{
  "hidden_size": 384,
  "num_attention_heads": 4,
  "head_dim": 64,
  "norm": "rmsnorm",
  "positions": "rope",
  "bias": "none",
  "parallel_block": false,
  "init_std_o": 0.0035,
  "batch_tokens": 262144,
  "max_seq_len": 1024
}
Each number is 128 + 24 x the weight over its row's rms, rounded and kept within 0 to 255. Layers, rows and columns count from 0. Numbers have three digits each. The size before them is the row's rms in percent of the matrix's.

# layer 5 MLP down (transposed), 896x384, rms 0.155, rows 194-287, columns 144-191
102:116126145134139111150109152144123144154129131159100105096170166146126102196146122131156126141092145101100150147121120134149127133152167111096171
093:142116108183110152119118134144112099146122099122147113171116149110144163142135153138159078123157162140130161114152125150123112074133134112139152
090:084138132125099129168176159140136100163105110153130212161113117152101096148094135130152165155137083108122153147136153151120156174166167166142095
101:103129112119129145155083161064128118132096095134108135105152092105119109153116093095124175140129151144142143145117086138137151104114117093137101
094:098135063157113105092173135114110110117156197133162175128153124170132126143082085105144149134123141121080118150127112102118112119096103117141120
107:102111136108172120113122160155131158148092179123141132143132148150069122159119173132125116107115107104134102130107112111108113104108119123142145
102:105124113089141147151129166162126166127111141117118083163155127134165149137091148147153130134096178156100119147127145127095113140122096107077119
092:124129137087152149109119154136106099126153154133148120143134097105148154127125100141082151154124179098132142114109142142088111122100167108141148
093:109090115098127116153159142151140104088138161134097152141114163135144087103129124136160160122087093099069152142119111096122141140121163114130172
104:115101128165103126159127117075133076149101105075113162105143102096142136143174117122114105133121092167107136100093105111111179143159139109123124
097:094172070130121151107181120120141137119130068068151134136151092119154152114131152143104116159135155124096155184137115155096059124112103102133136
102:154169096122162131084138151124143107093137103165104105106077158116132137111100077143129161134114146129167129129103127157116142149128134105117135
091:110148164143133115176125112094126134116138061110107172076130130090173117116110076105110127115142138132101111137074102128151109106129145137124161
102:159151137122126120115135159146135133146100133184141167115143127082111129154100118101120175106141124135117145156180128148176139141131112145117069
100:134116137119128083139176181128133128107142115148124156108119105136140126127183117153129174114107205129100121092126165133095140098101149150140121
100:119119164157130154110118097137113100130139137163099115142160162105097122154089109142124184151113094163071137120137145126109117126124136182114128
100:115120160122142133137141090119130112136106107121121171135099100102117128206145123102148202166153085129127163134115122132116100132089128083126122
103:109151095123135129137179097116112162134115151114132171126120147162162146115156121136140113098140055116131145096148135136086120144066106144082145
088:153144145109158132133133152153137080119124137135129111103128105160106113128158118171118117104175127127117139162135123100141122093120059087117119
100:161100169151092164126116109149117154158145098110166136154137108152132172136161134113081090112123136134096152096092160161140100120154156122116130
099:152131101129124187143142117142127138138139085158120073131157166148140083123149162089152151128087095162126105098170128103150137115119128135112159
096:122093128134107127122117093140097092100129148116128165117102163145149141139138163121115102130147127127154157131124161131108175108136145121106100
100:099132138157171111140130147109112170130134150132124130142099169128160116111131127118136141111087123125171135118103132144170135120152122108124154
094:118162110129144119110150125144167143153141138142121158102133145138134144157124097172093063125139161130121117093120153158140078097126116164060142
093:144102170133109109160098133146125106135139134091129194135145154116132122130153103115136099139122088128068103078108151127143072100077187121128105
103:137086144131144135123094141119133144122152105169118218119165127171158122169120152124137118113183114108151147118121110126147122126148121148079124
112:120146090114104173124135084147151137121141159129075143113143102142149117196122161129099160150095112145132170111143143113137134113129155089171109
107:146141139110090129110148128161149153149167151130155103133114123159126166124106150140125046139166137140120126128116121167137135149132115096081128
098:141095143142096167119110102112146102119131138146126101139142142157095120141098118111151164117126136141138114142145141139139166159160145093149104
103:139161111110079143163153105123122149156144134133104112164151104113127123147141131111144155091168144141160101127142137114142129160165120137172121
099:075138123128146087106151132127159141109099167115119177102117107122107100127165140142108184145108097110114149132106101122093097104096118137073115
088:148183123143137111083122133118132133123118132125137103126131132096138142116124124122143155149113146122092113112116141164128155157128143083113137
095:112112150147120136130145134119147106146140161139127131128163084130095131160128115135142189177118121184168115125106103112102146108089092118117143
101:148109116134133130093114174131150134218131107099112106115126095069171158154118161126100160112174088128139143133137119143157146137125136095126099
100:092152107108135122113138131157150105101143111126149168112105122137083110153158140147140092086125167102136133135137116141063156098112136109133181
102:148138118136132118086139157121150125190113111109142091150105158163118128126096091123100147140103138131100169159128086147156121142115186085142150
100:160091153117157118107129137129094092130155110160130114124111122122164161129126091171108088090105112133127127131117135128147122121122127112110162
094:103147130099119118118152131158143121113160143123095126129114093104108118116128134108111154105098133096144078074119154144107119118143150123144110
093:116140157121110095109152069154124118123132102120108171117146126131140155113122141116122196094119114093155131117106099129135101133155136085107104
104:099116146112173099141128086132094115067128083167160128118103088096116154185090151120141132139114125109115077177128117116108147138177113135135106
100:147146181139125140160163102148092124117120148094113172115118148155129106127120091155140095183132160110121148125140076123062134115140111127118161
106:131128107137103101140095155121167156131145102131168101130140106108141175119132126144141209168117144129103103157149175146155138107131119107114142
100:110104122119124162102164085101098141136148115143107150154159136116106119131108150163115100181118100136152114094134129111138127120157105160153125
091:149143143097167137141150131125141125111105111146130128136128107114161126147134109109107099182156078103160103090115101137140110123095139116122118
103:138118142125136146127169110169117110115139107120083142115150129096110149140141152137152170101146128131125127151131083126102121122174124120144144
071:142083091137135127159142160119115117125082145133130087165098106125106121107127119128111151153168074110128135151154096132122137087127113110106166
101:139115106140073147154131132147113141161154114144189110140148101145073124119125132164090127129118164104121166112122109148112144112083110106109184
112:129114100143118104119133101123126176136128170106125125137108078167135095097171129160142153099128126154179103066132135127122116110135122116132148
102:135076046161143117170164143156092113129156135146139137130136133131136122099143119151144192111129129104146081171102162123125094132134088140125140
098:113125127133155137140109137167123125113154162157139120075142123149128150155115138135136148103088120092120138121144149094133171106145105135124122
111:061121134119104096131117156136115104111130131131111147112140144132090166128121132125096143143133143117136093119116146100144119127091135144118146
097:146099152097087149141131091125113142057163150117134130166108167144128155127085095134116135129123123132109158100122169139131143098188124150127137
103:145056103126141117094154107099145144148134090111150147093150156099152138102109122154158111136099149148069091120124144127174088113126161130104107
103:136072087146108100106117129113140118132102141118176133122078103123140137163154125123126121160126107087153151127140125077144122103109130100134128
099:173115127142103153140128150096085094152142125119138166132152124041109107100130120145133155149161110151145135165134155120144131150116104169152161
103:123110140170125116086128102122091127107124109133125137160120118126151151115126091145127138120088124138119112117179111142136164152122153100119123
099:128162146109109088144087107161106163132139101127130091096126102132166110164125094133171181138149147099079126114107147139141097127158145133109084
105:145119135131144167173111101130126123117145140105097184119140131140132129154122136139133131161128120120110123119115134150121152142112117102148171
105:162147191095146129090163103151106138120111136134156090197146098102138164156140143131138102129133100157065113128144120153117125084126137160119120
099:148134118137138156156101117151148150114117158132124082165135126089118101143095081153076144123126095112136115136180118150116116128102107119105160
102:139156099094130140124139147108106169144124127134098126124152108128146138086083103097127139136112106161116057099116159109100172123173112167100165
102:095131112108163070118145096090129142099113135092126135135123117137119118152115099159115106121111086141115133116158127153094146129105144126153115
110:115118101189148125124133167109109125102108132128153174092095137177119159138121127112123126180107115093172132113128144121132131149162128128106154
101:157105048116111150129141189148123118167131123120139130142087116126069146140085137168106124084129098111129115130122147116076102143111144143133142
102:077095115145070095148123116125136069129145098152111149133159142134113149138111137137111151141126128118108175139101151134143159091141122144092097
102:141108104097117108127139155083132116125087174155161129163148110109157128126136072171117102139152113166154123132138138113137146143110079136129102
111:109134143138119078142140163167094086119131110115138145140128128143152158102129160123185105123148113116121119117122140146153107145174150113199138
103:158148112099141145133103136122127141172172133127139124129126111138146125120109152099085121133136131135106140125165083127106116140137159109131135
105:166146115094106143156140095144109130096178110107144138133101125112143132144100134113139122162090122146125077091118121076132098165154108138137150
095:125140112152146116104126131165121147117132137090102157135115107141102131151131134122088133131075151121132154146150167088109103140148054145105147
106:142117075138131138122150141204141161153088111100155121145054140122122096117135136119117144141133144146142114165102108128150142147123150144105130
096:146119159138121121101140185136151120168140108113147130151119152125131151123111130143132128138102105145145161116125125154176116103131088128182126
101:145127093109152133129126164094129131154119117094109132130171102132123156154102151188146136154154114139133113151126113119053121139092146130174155
099:144110104147128109162106123100131124146158130166111141067123150098126119124131196130126113089140116128119139108116117094128106135145123112136163
104:108131157139104140124100137113133169138147154162119199096106119131134168114126135114138092103132126137112106198133123124092134147135107137085112
105:136101183120139088164108117117186115101141102153166125142119134124104132142096159118130167164090113136128171146114186151128160140154132173167133
089:111085123122139134107102129117146112106105128124166089140151081144157109141114138146111170126145101111097159155167113130108139090124124111113185
098:123159131125098148112155152148104115136138139076133134122088110160099153119113137133152144138074186134094152132099084147126152089149103158187081
098:113096087147157091155152160130103144118101122137130142145152147100149119100129172158150109093105113137118162062128146102140196132129138136151112
107:150112160106155103086121110123143160091132133153163133095091122143085129161149127139123151122122123083113150166128133108129109126116124111174120
096:139146100151122128144153126084129111084143138114131082135134143149134163064073119147132043126178152125098144098112096117104144121126148155136109
102:151166141121174114145091187129132148097125138116165116091131116102082132129122180128145139178122196126156143164131154124132100111122148106113113
094:133135130142112137112124187112128107080122128126151119123115095130139144121097125100179141101140216130094106173165159112101116065105146139158160
102:128136104130134138108114160164130125123123152119103107120096136136092131131087150143111087123113200118092126100127142113142140075125118126127096
107:138121100133133114123124141137133134127135079098104107112125134148134144156113164135134107143131129126100135194128095139090147128128116170110133
099:093108146134087143123132129144093157127123116123136192130119119105079087113135125141092099117096109140104164058158140112093143118157125137104210
107:106078157145135091116111098151072111150086100092143117119155098104156127137135094157149083142146095115131117150129162129109088175125127118109127
104:114133146180145152111127132126104126155127130114104126136161115124149142140093138112150096097156175156075091121143093124119109122121137110119143
103:162141089118089154100098194138157160132086149136108155163142147102149088100153103163141147121159128112143076130126140112129102140140158137108082
096:129136085174125110152093118097129133126135109131120138118150145129123117111173127106130168112156125125174117135132130140114114166130133096128138
100:082123146081143151139127156149124120125126142141174104069148117145083142121146119146127088144098149118131138120116134110117120103156085112124178
099:130127144130097118140112125129120107122152106086116130081137147126142122136117150221133119099176161113139148132114154135125113128141150124065125
099:129137156135124140118120150142157121130125109136117100119104160118118131082126160124095194096152133140120138094128165122113096116141161148142126
096:125151088126142118082158151127119110156126139138142083155088153099119125140140153174136154119156134126105119132106146071124135078092098143159132
# layer 5 MLP gate, 896x384, rms 0.151, rows 195-288, columns 144-191
093:140169110121095151162151126130125105115090138137111128076166107134088129126093105093122125167107153071101117103122142120071171137128129145100141
099:101137162088136103088109120088134145160149127149103133111107150105141089164137125102128082158151113163106130116116153130132125110119167140075152
094:115112114180097136123116114064103099134127139152135183125171102112123138103101128135140136147100115145116130095093107140155106176105089113153128
099:120146071143123156098155136160087098119130116126166100119105132157139132136128107103149162146149164120094133152110128089140127128108157119143136
113:095133124143113156108097142142126150095106079126085148124098106133110141140091155136132186127089114122118105084132150152171143111111112128127158
094:109101140051107128107123131113110138143102120184129139145141156111090137128122125121104083130122132151118138104169185128145163122128144174106146
091:141146121145111143115133177138109142138123136092118169139100110127102133124121112095093173132080141157105148139140115124170154129111104127132162
091:097138093096095128160119152144093141144119155121171110157130151154091139106153178085137088111118097127122124099129131164151150075136141161165145
102:108121114113158120139123118127122146116140109133150145132100171116101169106139140123130135129120107114122158127103131136168133142160113078115135
097:148132110153115089102125125062130138090114107102161149098197109141159118140075144169110146147173121117155074133090151099115145114134101130139111
097:128102113118127143122136145118132153150114111133122188138137159133124137140093143105109104115142153117135142101119090143138108093157112117095138
097:067136151105110094127140106143138151156150116067135127138093153076157122149134135114101123105104093124139152157119091117122148154097165113153134
106:119153113160126119122131143145120151136159148106098159164120144128085123133084184112160125098138145115094129163169104169138101110168128140147132
103:119140125134132130145093123133119122106151134138161085080142123121115112097154118167117135133102104131125111186099151108131085132125107157119103
099:125132133149155140135091146153133140183115182145138144120104125109143168149187148146156101128133139067127167117072148135125110113116131109114147
089:147092099187181128073146151144157126111100085165122137119139126144113123129137162153093103112110090164132155125097140110090149116120119128147116
096:151153133081118129130105125126098123093141137136123133081106158169146116098141162108100108136146123110133160153142163151167066162121106129109133
085:181120076085112138129158142124174104138136142118119096133133088132124138139119117134134094143147124119133161151090117119114169118126083138093177
099:117107121090150149131121133117125124099123123120105151114152161150116135174109119125098151100135109117100062130135114126096118150148173080098188
101:162104109117129131132169120092077163159114128123121105170124172115097113092095120114117111139132136144170075111125155091138128092110119173099153
092:155101191114138138131140106110180096125137164105132128101120116182142148117105144089133107094122145154197168136096128152093124126131075122136109
101:133165141140101124102164151098095136132101093150098144114107098138183103174085141113129089160121129113116142107114145144141100101100120157132149
094:088128157121146090093146125159105122132097138147145117124130103151152163124098121114144120089116089083161133105126100131129126109193097093148128
093:155136098107136098137134072130147123174141090112092098089131175149155117139126152143092111071132156093136109139113133126111118138125129127136155
106:143141077129103109166110156117136100137094114134120134080101110133147161118152103104146131132093107122137061117124152099141119106166152100105131
103:092066143134157152107119144136132136113104079149159154120118118114122137113158130155092133138100120093175110165149144081136145151098124171108107
108:139121124129109121092128127127134097154098123077137116104136118158101170126101088144091170116129137136142144092121101142136113147116147134112154
098:158102147118123141114128112129117131130116075111128113140150155138128140107132121074146092134114108155105145115110121140117148140169147142153154
101:121111158118152098136100150125088135143118152149131156135123159120179139126088163130155116073124098126191095093134149143134150165100178141185103
099:146125120126149191121103139126106103141131159162125104121126170111109151140110117131118094163154110153125088151171154114144149126123176160152119
093:101132088144138159080108135146049122130123119106167139133122168120151111085120118163137079102102146145102124146155161125152104123119133155181108
100:083132132128159117140124094098106143203142119126141103126110163136078167137125134149094077177132097106131153112121136161170135136092104167069118
094:186152127137129091103145152137157148170133130138131113106106132117164129128178141151103165140171110149131122122142090172122158157137139114132140
108:120102124132156090113130154124138141133178149157135141107124154120133091095152097159169107105109101144090152119130087151072130107144135141118123
097:162139132121108139115107137077149141111130169136156158099074114132163103129126102144101129135107084157142111106107135114134145137091136161136131
099:132126082155153130110125128116150160147114162039116166122117155108114099104109155089148086142109138136187158111136118173150123142114138114141096
102:125120130092125145137127096150105130146110171164135134157129127135133128136131129124133168182109124129113099054106111161075106166132103094143151
086:146078141153165116114113096092136096119159122128152135134093118087120136145125143104070153122139147170085130116166084126083191147110154153106147
101:190110139108147139111123097104129125105137096087144096141108171125119144116100197170116159121132161122149155106086159113114077125122121107131117
101:162116087141143182100096116101125150137097123164136084112151115055146116083131160120094118128123128162088142152160140131160126100114134124105151
100:124162107136140117150199124131094130118125111047108105152130130129108132162137113129137115103119133110131138125139137109153125139110150117109155
096:131067095166162119085139121148140140133120133106141178190113141122096117170109082120120111133099094172167114154147145124092153127126161122119107
113:103075093124131093073096119114157148140139171102120126119078178146093125099101142133150140087139175117109090142117089112134128140161121099125144
098:100098119119153082114109136129106130137089106154139143099129136156151097118155107091151162131125145143109160127111091151163158134174143118132153
078:195150049112106132100150134144112150143116122135127113169126104124099127083133138092121081121150106122119156118116115116114101098145141104124202
097:132131130131156145070084080123121129165104126126154200126125159120156143132144111114208139197130109170116148176099152115137106132118165123144118
095:137146132114118116154100191106193147128122113101114143119102154134116133104165157097158118094128133132153116123108159177138093128087129110138135
100:142098089137108132162140092145115115108100144098135090127107108104156135144171186118140117114115097152120154169134088128141094135180113145122099
098:155145098115133130129081206125103107137086157145134121169106149150122145123125102146082132114137165122142125131134114108067204136106086120126120
100:135146132103176143169101164183087150123115124122135105138132109098060128133139084123134117109084123139124135140114125178092130138131144126079161
097:105108162090111152144137094129135138109115179100152125174113165159103170113161106133129126174156148104118187132133134107141184130165129128133121
102:104180140132105135136123159091112138117091158145119107076073109106153112136112108123095128157148145095148135147125114132116126113115078122106126
108:112171128119156116112135096136090123162107129124094124169105118147123093122108123130118130106132116118114100095120119131105161136106107107100155
093:138152112139117139161146142137124081105098113148115120160147143081116115136108167123153131127152115154109137136146099090084133157163109135107150
115:155129147135144156083097113090166122153126128101135163108121139111106109150090162116127171149147126151121158147135091138122157135110163136151096
090:115119142118139143101115170117113114125116129132109125147167115112105128127107132104099127122160106105092126105116128152138115126129148126129139
100:152120169109133133138142082129115112109114092110062143130138153152161113070108159109096109135129143125130140110095163115112135105100129150150145
101:059102094134122070166110124177136132122151128124140124101104147131132130117180145102142149102160126114132149123089132149126179130121134147112166
092:115116126127116155179123110106136147154088122142125083164127159102087124134099127153068195127168077139164138135158134160135148117144128118154125
130:162162122131094145105154131149082142141094134104078122162122171163172128125117146108151151155112103174115104141096143097108123122149123138102132
129:169123164209135108127143126129162146120158081129144122119157103139115066133142137105126123125169143087117133093140128130154161124145112180130131
100:117133122121101163145090124110096141117137137183141099088129146097116129126149124128131175115113127135152120151117160100146078104149149135147104
101:141105111140150117151118113154125098102121124112113146133113115082147159091117161120139149122145147123121122149104148156110090132121146128157138
105:127105101140155146113127142158133140105159130125144115097107127124152114157127129101149148155139102169144170091166129150102121175125120141099109
105:086107111094090130155135143083124107117129138160132158154148128081131133118127066173162129102117138139092121146110140089132140172144088180134124
104:147105088067089165123088121140171084109092110113117093100115132136136132167135111125177165099093173066114140164144098114142095151115137149112148
103:138153130110109114144101145101165130145129129070142130124125136135101103129067146101092116123094123137131113100092114116091109165123105169132144
101:115096125139113112113093148137126110088147102116147173095122147130143140135115137103165174126112170158112113108133133117153097136123163150097130
107:135130122139094096139139132068123121166122147143111128144141129123158120136129144114138090126107139161136174161110132193124139110099137165134149
115:109088153098148100116129152093141183092155137113135089101141140119078111144114107119142167138116137143119139117128110119111123148141111108104110
100:126149130124136138109079120145126140134123141089117124133144128088166133137085133126108100121117154104157127137169146143112151165084120108112129
097:161114093148113133116132135130114084161110100095154136158138109093122136118119138158101144121125102115164112121087089126090133119151170157149157
103:120135120100141113128157124119115133155060118120143110106105150113111120152103134127133142111127129114147079126096116125094135112156122139110180
101:078112142131105101123108108121134131060094116135116124151136135116089124113145112100141149124143148119118117114091122148121099105165131135124115
106:118158109156107130136170156117130147151167128120115102158142131157106165111169121124154098133120107115118136133140098203087094146099127129098135
083:106142116100128123105124125090108101101124128121139138140121124114102082168156128136069117079133076089114096125171133128130143107107134196113157
122:122114163119147109080113146092121111157100121126089097101156136106173165148089080152123143150119072108150122111109100189079177165116164137097143
098:111139155138122144131141184111131118140072119107125115106143117120127072144129109105158092134125121135116127118091143092125143156129137137135157
109:147141113116111123147123096158123151142108099138100113085172136139161106125118157112142131125128121119091121101083125124117130077129111157098147
095:098129130190127119164116177134100139140118104103102131091140100152161166124173118111106168116130132154131124153084074124127128127156117136149118
099:126162131138108171142166088144086131148122130168139129105192131141120132099146096138111053160119125152104190171120125124112120154100106134162098
101:164106111146189088081107126129147172152135118104093120122133157162175161130127127077122154155128112148138177081135117120159144147130096074155139
106:167124155107156140100133142137151111132148124124075114111154121117153095107105130144120121089122139133100139110101116115126117162120134105127142
107:079131109105138130148098071128179151124126121141105121138111167147143078122163149129115136130111122128152126148109154153126135114092100144168098
097:106134130132118126141132104111085102133098132098155150177094158148075115126170141111168148089155094158128148101101153148101108115110171132162155
101:115115141087104122141142106086122155113116132149100090142140160136134139132173113126173130182121122154088167153081114095144119085145121114142170
097:069126121096139148128153114153120092134182074129127167154146134110119133098147165182114124129077124097149144175155120161147098097104104126096112
106:140130124110152113128138154141120118135131161083123109099089105109113127142135127126119132175080124135138133159143128089154156106106096101155113
091:077086121122128119152163109136136119148099145130111204127139134114114168098118130108143161135143145150140155126134160145152114152103129103153158
103:119123123124116146139148102140108169148148151069147115129122114106117139127104144128065132105131118131186138137128128115141153116112141112151158
099:169105109131119122134118150102148142132162142085122137127109133139140150125123130124136111133113130160144122112113113102108123147112181117132169
097:146125125147120142158091146086110118138136150155132116112153150126110154126151117092161130136125121126104123142123136122122152111120152107132154
094:139121146151121113158104120133154115122159085160113141139101157119147140121124113106160132111071195135126084118097151163161141125144160104113139
099:105093106111131066104124122128126122155170109113133117139107149121141118103100117108108147084138128181127109124174110114145138180128128121102151
# layer 5 MLP up, 896x384, rms 0.162, rows 195-288, columns 144-191
087:141149130059102156127137123124068109125119144120099187129175130137131108062137144150121103123174112081145125106123117135101104116099096113140146
095:138135146127167121102140111160129141131149121102109130086107110134113087101113133099145178147158140119167169122109107124138138121156124139125118
098:124092124093170131112153126129108135118100156104132125123133128159130111133114133159145112105139139139143162142122109152170167131155159130167132
094:139130105159089090128127132128124144112118187121162134080146122161148125144131124135180137137121105146100139115123131111085128106114148154097126
117:116216145086105167136095123169152151129108119093137116133126147136109141159136140109101153129109157106125121097144128141098102133163084146112130
100:127143153172119150117142116123103108115107116095154132119116098141149071141179079166118127137147150139150109142176116142141098158137104126129119
094:148144131092123130124132129127132115121112128139122089184137158157115131144093171126119135148128122164133114135127112114124126126113109112095143
092:154087126143153141147138139137100127126140111111112103114057146148115147163124112118118136119150170143108147109172142121099146097127117145090124
101:146101082112115130098169141118119164132107108126153145183141144130101177142168132129108109143130139105092127144156106161126137155114119168137131
100:120169118172136112147167127116163105157133143098138111152103129095125164179165187092077155094128178134131146154152083120118142099144168119135132
094:183145127129156142153147153128112103123067116182157112136095123125144152165111108116104130142117116137146138127085128117121128159100113161089180
094:138123131113127153087143110133189133139162126116138107121123124122150106142146126121135129110127131164194090126145154147145133096134104138112134
102:158130130133147189119125104155118147146103093122156139120148111093110126173129129114097116113156112132120118133121133134100117159126132087123105
101:179086106129112108150148087111142153112123152095133143135085113170128130076154149137150142133108145122159128102120140085167122129150138058138111
105:101121105092092153130150112070102163121157118144165176129132119106108101090137160093119112137100128117141114139095123140098131157120117145130143
091:105114137078143160128106137100152098162179153125121107170146108106147152143086164137121148140125131118119099099107087174137139107141114131132109
096:119117160111092126106134116130142124121109133145104172090186145143120110113104143164125092145105143174141119133120138095158090149150126134160144
088:159094135099153106146133179128127122123111157109127121110110142119140117140143135120129070119112098100128125079129150136131112115114151175151111
106:114122098111084125160114110076198106112085162112097125158169130134126140095120139094122118114078134101110109121141132132135130112123110127156171
099:146134093135143130125131131096107137087088100170077158126114060151102119163152112131096124119109114108151132092120095111130136125115131174135148
092:106091120133097134130095124149095124151153128163108119155121150102090109122145142139115151134079197107130138142152148140132107068182123138141148
101:141134139151123127139147140120116139114097091154105090111146086154136143152087124160176125164152106083107091111117109122106117136091146111090176
096:111086135122138144084103119093173150145136123140162162125134112109085080123136131089115093172145140156165141103166121131121093109100148152120126
089:079150133131164119075098163099187115102103120127106128117132139111132114141158116146150154131093140116116128139117121087154126140172123098115103
100:096088146156147131144145103131131080093104105117140107220158170109129143144123155145136082132128114125089154084115142146121137080141127144115108
104:119123133073081129140150148127180114099111153119098131138130158143159110128148133138139116130135105154175159094095098158102114146158117118131151
104:157145112132148077127123130158174094123142120083125113101141137132113134127118135106147148143174135174128141131114106154132144133101128123103169
097:117138140126137124148140139083114142115112135159168159064143165115128099123100112126119087093162112120138101118053105151135155167139150136141158
101:161086130154091125121130079094149132101113131094107098139106132131113151130101158133098112132094115157132137127161083129142136142151149121087128
094:134134157096101119118088149144152144096187128192169098160150138099165163130126102138096141118125117113121104101167152102130154105173125175149166
093:102154132124151143080123150103119120119154137161110145118099161130139130172131147110150122160142121111130144123134154125165156096131141120139080
100:100103139167126127097129098163108159187143142164114152106120107133124133116131093120131116140158107109120161093138133099161100151117090134151123
101:079117135134130125097092139086147130146130130096138130106141119081142132132107128126114127157117098138113167105084100109112108168122191079140135
100:125123118157074123090125133136102142130108119164158126118185139144110125122144099109133129089135119156106147085148095077086161113133156142119154
098:148124115111136195123052125131141111137118132077138136142116123126137147168159121142134111122143163110128072115137120134149098105165071114079147
095:159161114097112160176131121148131128120132152087110175100171123136107094139096129109121114143138156115129145071130148137120122183149110148146087
102:104145150128129167133101133098132122106087188152141107110131094129162149113105130126159085120094103112162114115154139083133120144134116128124134
094:125154130127103111152115088156126119148085152137110120137166150152149145155155103128122127090119137096136126105146176125144067139136130103149099
099:094142094096109130136138078118129092126107163127133133117123123081188122076134124144156160116102145146125089103080127128155139114103171129140133
101:159087142133084083107084122128107120105143102163178082143127150157144103169124084139118098093120135112195163128102131177111142143117122162164121
106:155085174115160148182130130219112146128089144119162140139128107083129110136142126119133095097081106120144142130142109120145118122134156101109120
095:128126080101103121056106119154088117106143129074197123145140140123195107103109158146092175155099137104120079093121121112121108123113149094107118
100:101093134109182116144136122144149112140152132100071161130145140150085122136137160118132141144091152137098138135165148091119149166162096120128118
097:112143084141149126163131122117113130137074121102161146090133116129065104168128112087145088164159155098155123137153126063135165149174124118145128
082:097105145132166114113125122129138161132110172101102098112119146169095127135134132136095141146141114142136112116122142134116121186125175175117095
103:124074139094141126149122139169119115121102117135125112163172101150090130143124156149106110147142141113093148129154140147123129123113111110147147
098:153135099124092120160180121164127160137138133143120143168103116156113125109148060153129091105087122097140075145117158115109130105140138101113098
103:136087137168109140143109104147143120080084137094188142120102121145103121125130134127116114125156183106175117135094159095168097141149144098121152
098:110127086102114151144104141145178154150129104135155153174104141115140146134133137124111132135146104134098190162103138148067128157134106155106128
108:136166154125149118130107139142130105139121104115125168139142179158117145126178086131097162100146154113149137157123138125124098097112161120111131
094:145094131100100134161091124119166092158115122094174158128137129127131125147140138150113102105129129090148163082133118119097107112173139095107111
098:131096175133159097152156092089087112133206107140138136122156130118145152107120130121146106140125127147135175110103141126153135158134137115117148
104:085171147124141132109096117161166137105098123118097110130104117092110138171123123132113140145154116152120139174097105124148086099162111127086144
096:156059133150116159118160130166133133098107111122138082135148142120125146101158097095136160120128152155075116093115144141145098169167159106133076
115:107138134154127140085098139135113132138125144150122169162128155111097161111123109142147139139106141141203110169136148133148130113126146140131122
089:196140175148105140186144098171161114138125097129163115151127119122136134114140137138145127127133165076117141127150116146107129127136159127118143
099:131125120136108108113162128162125104138096162108111113153123108117125103141107108115126144102128117114130112166111141183136097112122183108122129
102:192144153152142138111093136129130141092167182145182123128114080123108115146118176130169116121147121157112069166148081176154117140134130124104169
098:170115110168123121111130119154129138153122158165139111140104176138111151136118136141082158118129089115158121150124133144131124163128127157080137
108:090134139135182146086109106096069149111129107165162119133119160141123165148100106143173138093149133148147174139131123113173075084119138117153125
128:127081079111187135195077143116111099119100123182132112110131122148114122181061095137122118113157142149110132166127135151099076126148143095115124
111:098161140170180129112144138101103164099124084105128138106121093144099170165116132135100085162087129087097119130082154102149123100120143124114165
098:117117074105147088113123154123130149133128106084154125144185142122143152117124139098090113133114142135129150133122145128131148136098142160182109
102:117144126079138109091129155139152148119100134133147125140117141136115139144154114113111151168151112127131104106147142091103118132096155096120124
102:114107121149115124101145111106105059135146156125152146086092106101140133108114075140148103102153133125138086104101129097082118135117165149124101
102:147115105149091148151129150112124100108095169150144105085150113119119126116134142130128123137158148146132118135143145164063187132113098126119145
105:155121116106133169163144127111119116117089088139123149111150119121111152142141168139104122154153107159080184126114134119139129118130138123135115
096:143111152175140141150150134092131139113117114143144104153094130093132071128167144140181126139175179201120105115154111139130120142147141120102153
107:120134134132097149142139116098106103084144144152118135095156190146147120084168099156117126112127113135140126145169137088177114122093070154136145
109:136197139129102141111166137130090176153143148137116138129066175105122102145175169132065108137131116138152109149094128116122098117172135133128167
091:103153111129074156171151151089117130131116139084111132127085102113070130136156105141138121105134171084182134119127123153102123117120127122140142
105:130134086126130160096138173128146134140177073099100117123136147120119131123117137188118144129138121157120116128112111104115128122131164111115150
100:126083134068122110103124129124139143169133126143152090115112129112094110129118176124115082073129133133119110136163113140119135129134131144133110
095:139126121112158167065153121148142130155105098177123124088127119135153158144119131116115135166174123144174123103114110146117130129119122145145152
105:095121102099122117130122116138158108123147165139124130063127120136139116113113124104120119126110141144148099118127123113185090097123148126134140
087:124138118112110114170129118132109146146150146142128062130158148143100124084121172137147126121131133151160143134131147109130132144153144099134129
122:142158104141166140151144128182107113122170135118118179133122139182078126121095182127162090147116163108110171148138121099149128134113106117143110
097:108132162146125140106126161149117113146094098130126107109124153135139101154137156156138110125119146141112148110098136143133141147137122134108090
110:121113151109148121074123131087124141128131106126115141134110154133171169144110144124128123135101150093089166122090133090150104132097125121154115
099:126152108143113119102120145146118127137131134124139103106128139134134154093110174113116114086107139117089145113133113121102137133086129166138127
099:121140116146129156140144151110126133121131173125134093104109104117100106173115147127147115121152108147148099176120118144143105128152146168144103
098:132160059102122146081134150071150122141110106103110085100134180122110091107119098132141176131098127143200157171090152159144126131086110099150114
096:109161102094106142132147147083120119105158145123137146126147154124102108145090111148123101100127139141133155113179171107088122157145144138131183
106:168135119086174124122142117112099117091173111132125107098137129107139134120055141126148129098121088128129136086171149092149154126128154161128141
090:147102139130106119094114070112061149111077121142100148100105137116153105156146093145137099191110108118141166102157131111095107145140152125073136
095:162120118113116140131152118069127117129152111123108167123123148099157111166142131163118094150109124152133151194172104127130089178160131077108149
093:124114112135119106156094114094112159161097134143129109107135131142123182170124158113151108131135106158091119111106089121112130107169151164135120
105:125084130104092133125079116129109133137108107156091161159157124191132106159097154101099144132137134126112125142082143118086104158127091129142164
094:159118090139130146115126084141112165084141084154111115131129133154152144157131118104150111102143139166126162138093150128125116109111141111085102
098:163153144102096125140106134111094138119149105083134133126134152126152128142128163142168143166137117119134182162079154114152129129096097145097074
099:109140107120137139093098103099092109130163099156130145146131113146097120128091169104086160146138153101120188140146100092098123098122149150154139
106:114136125156158109158162173137174179139138130146147118129114114134214136115150137109150136155137146157137138144115079105133135133101168105157163
092:097122138123164133125123111117110129156121126098078130138163096156125145143103120128112113131118112108134154115123174131116120110131151161129114
096:133140136139164095141122111124135132099111142116140124116131126130140087135138098148147126124101118105142120106106135128136105132099121188106115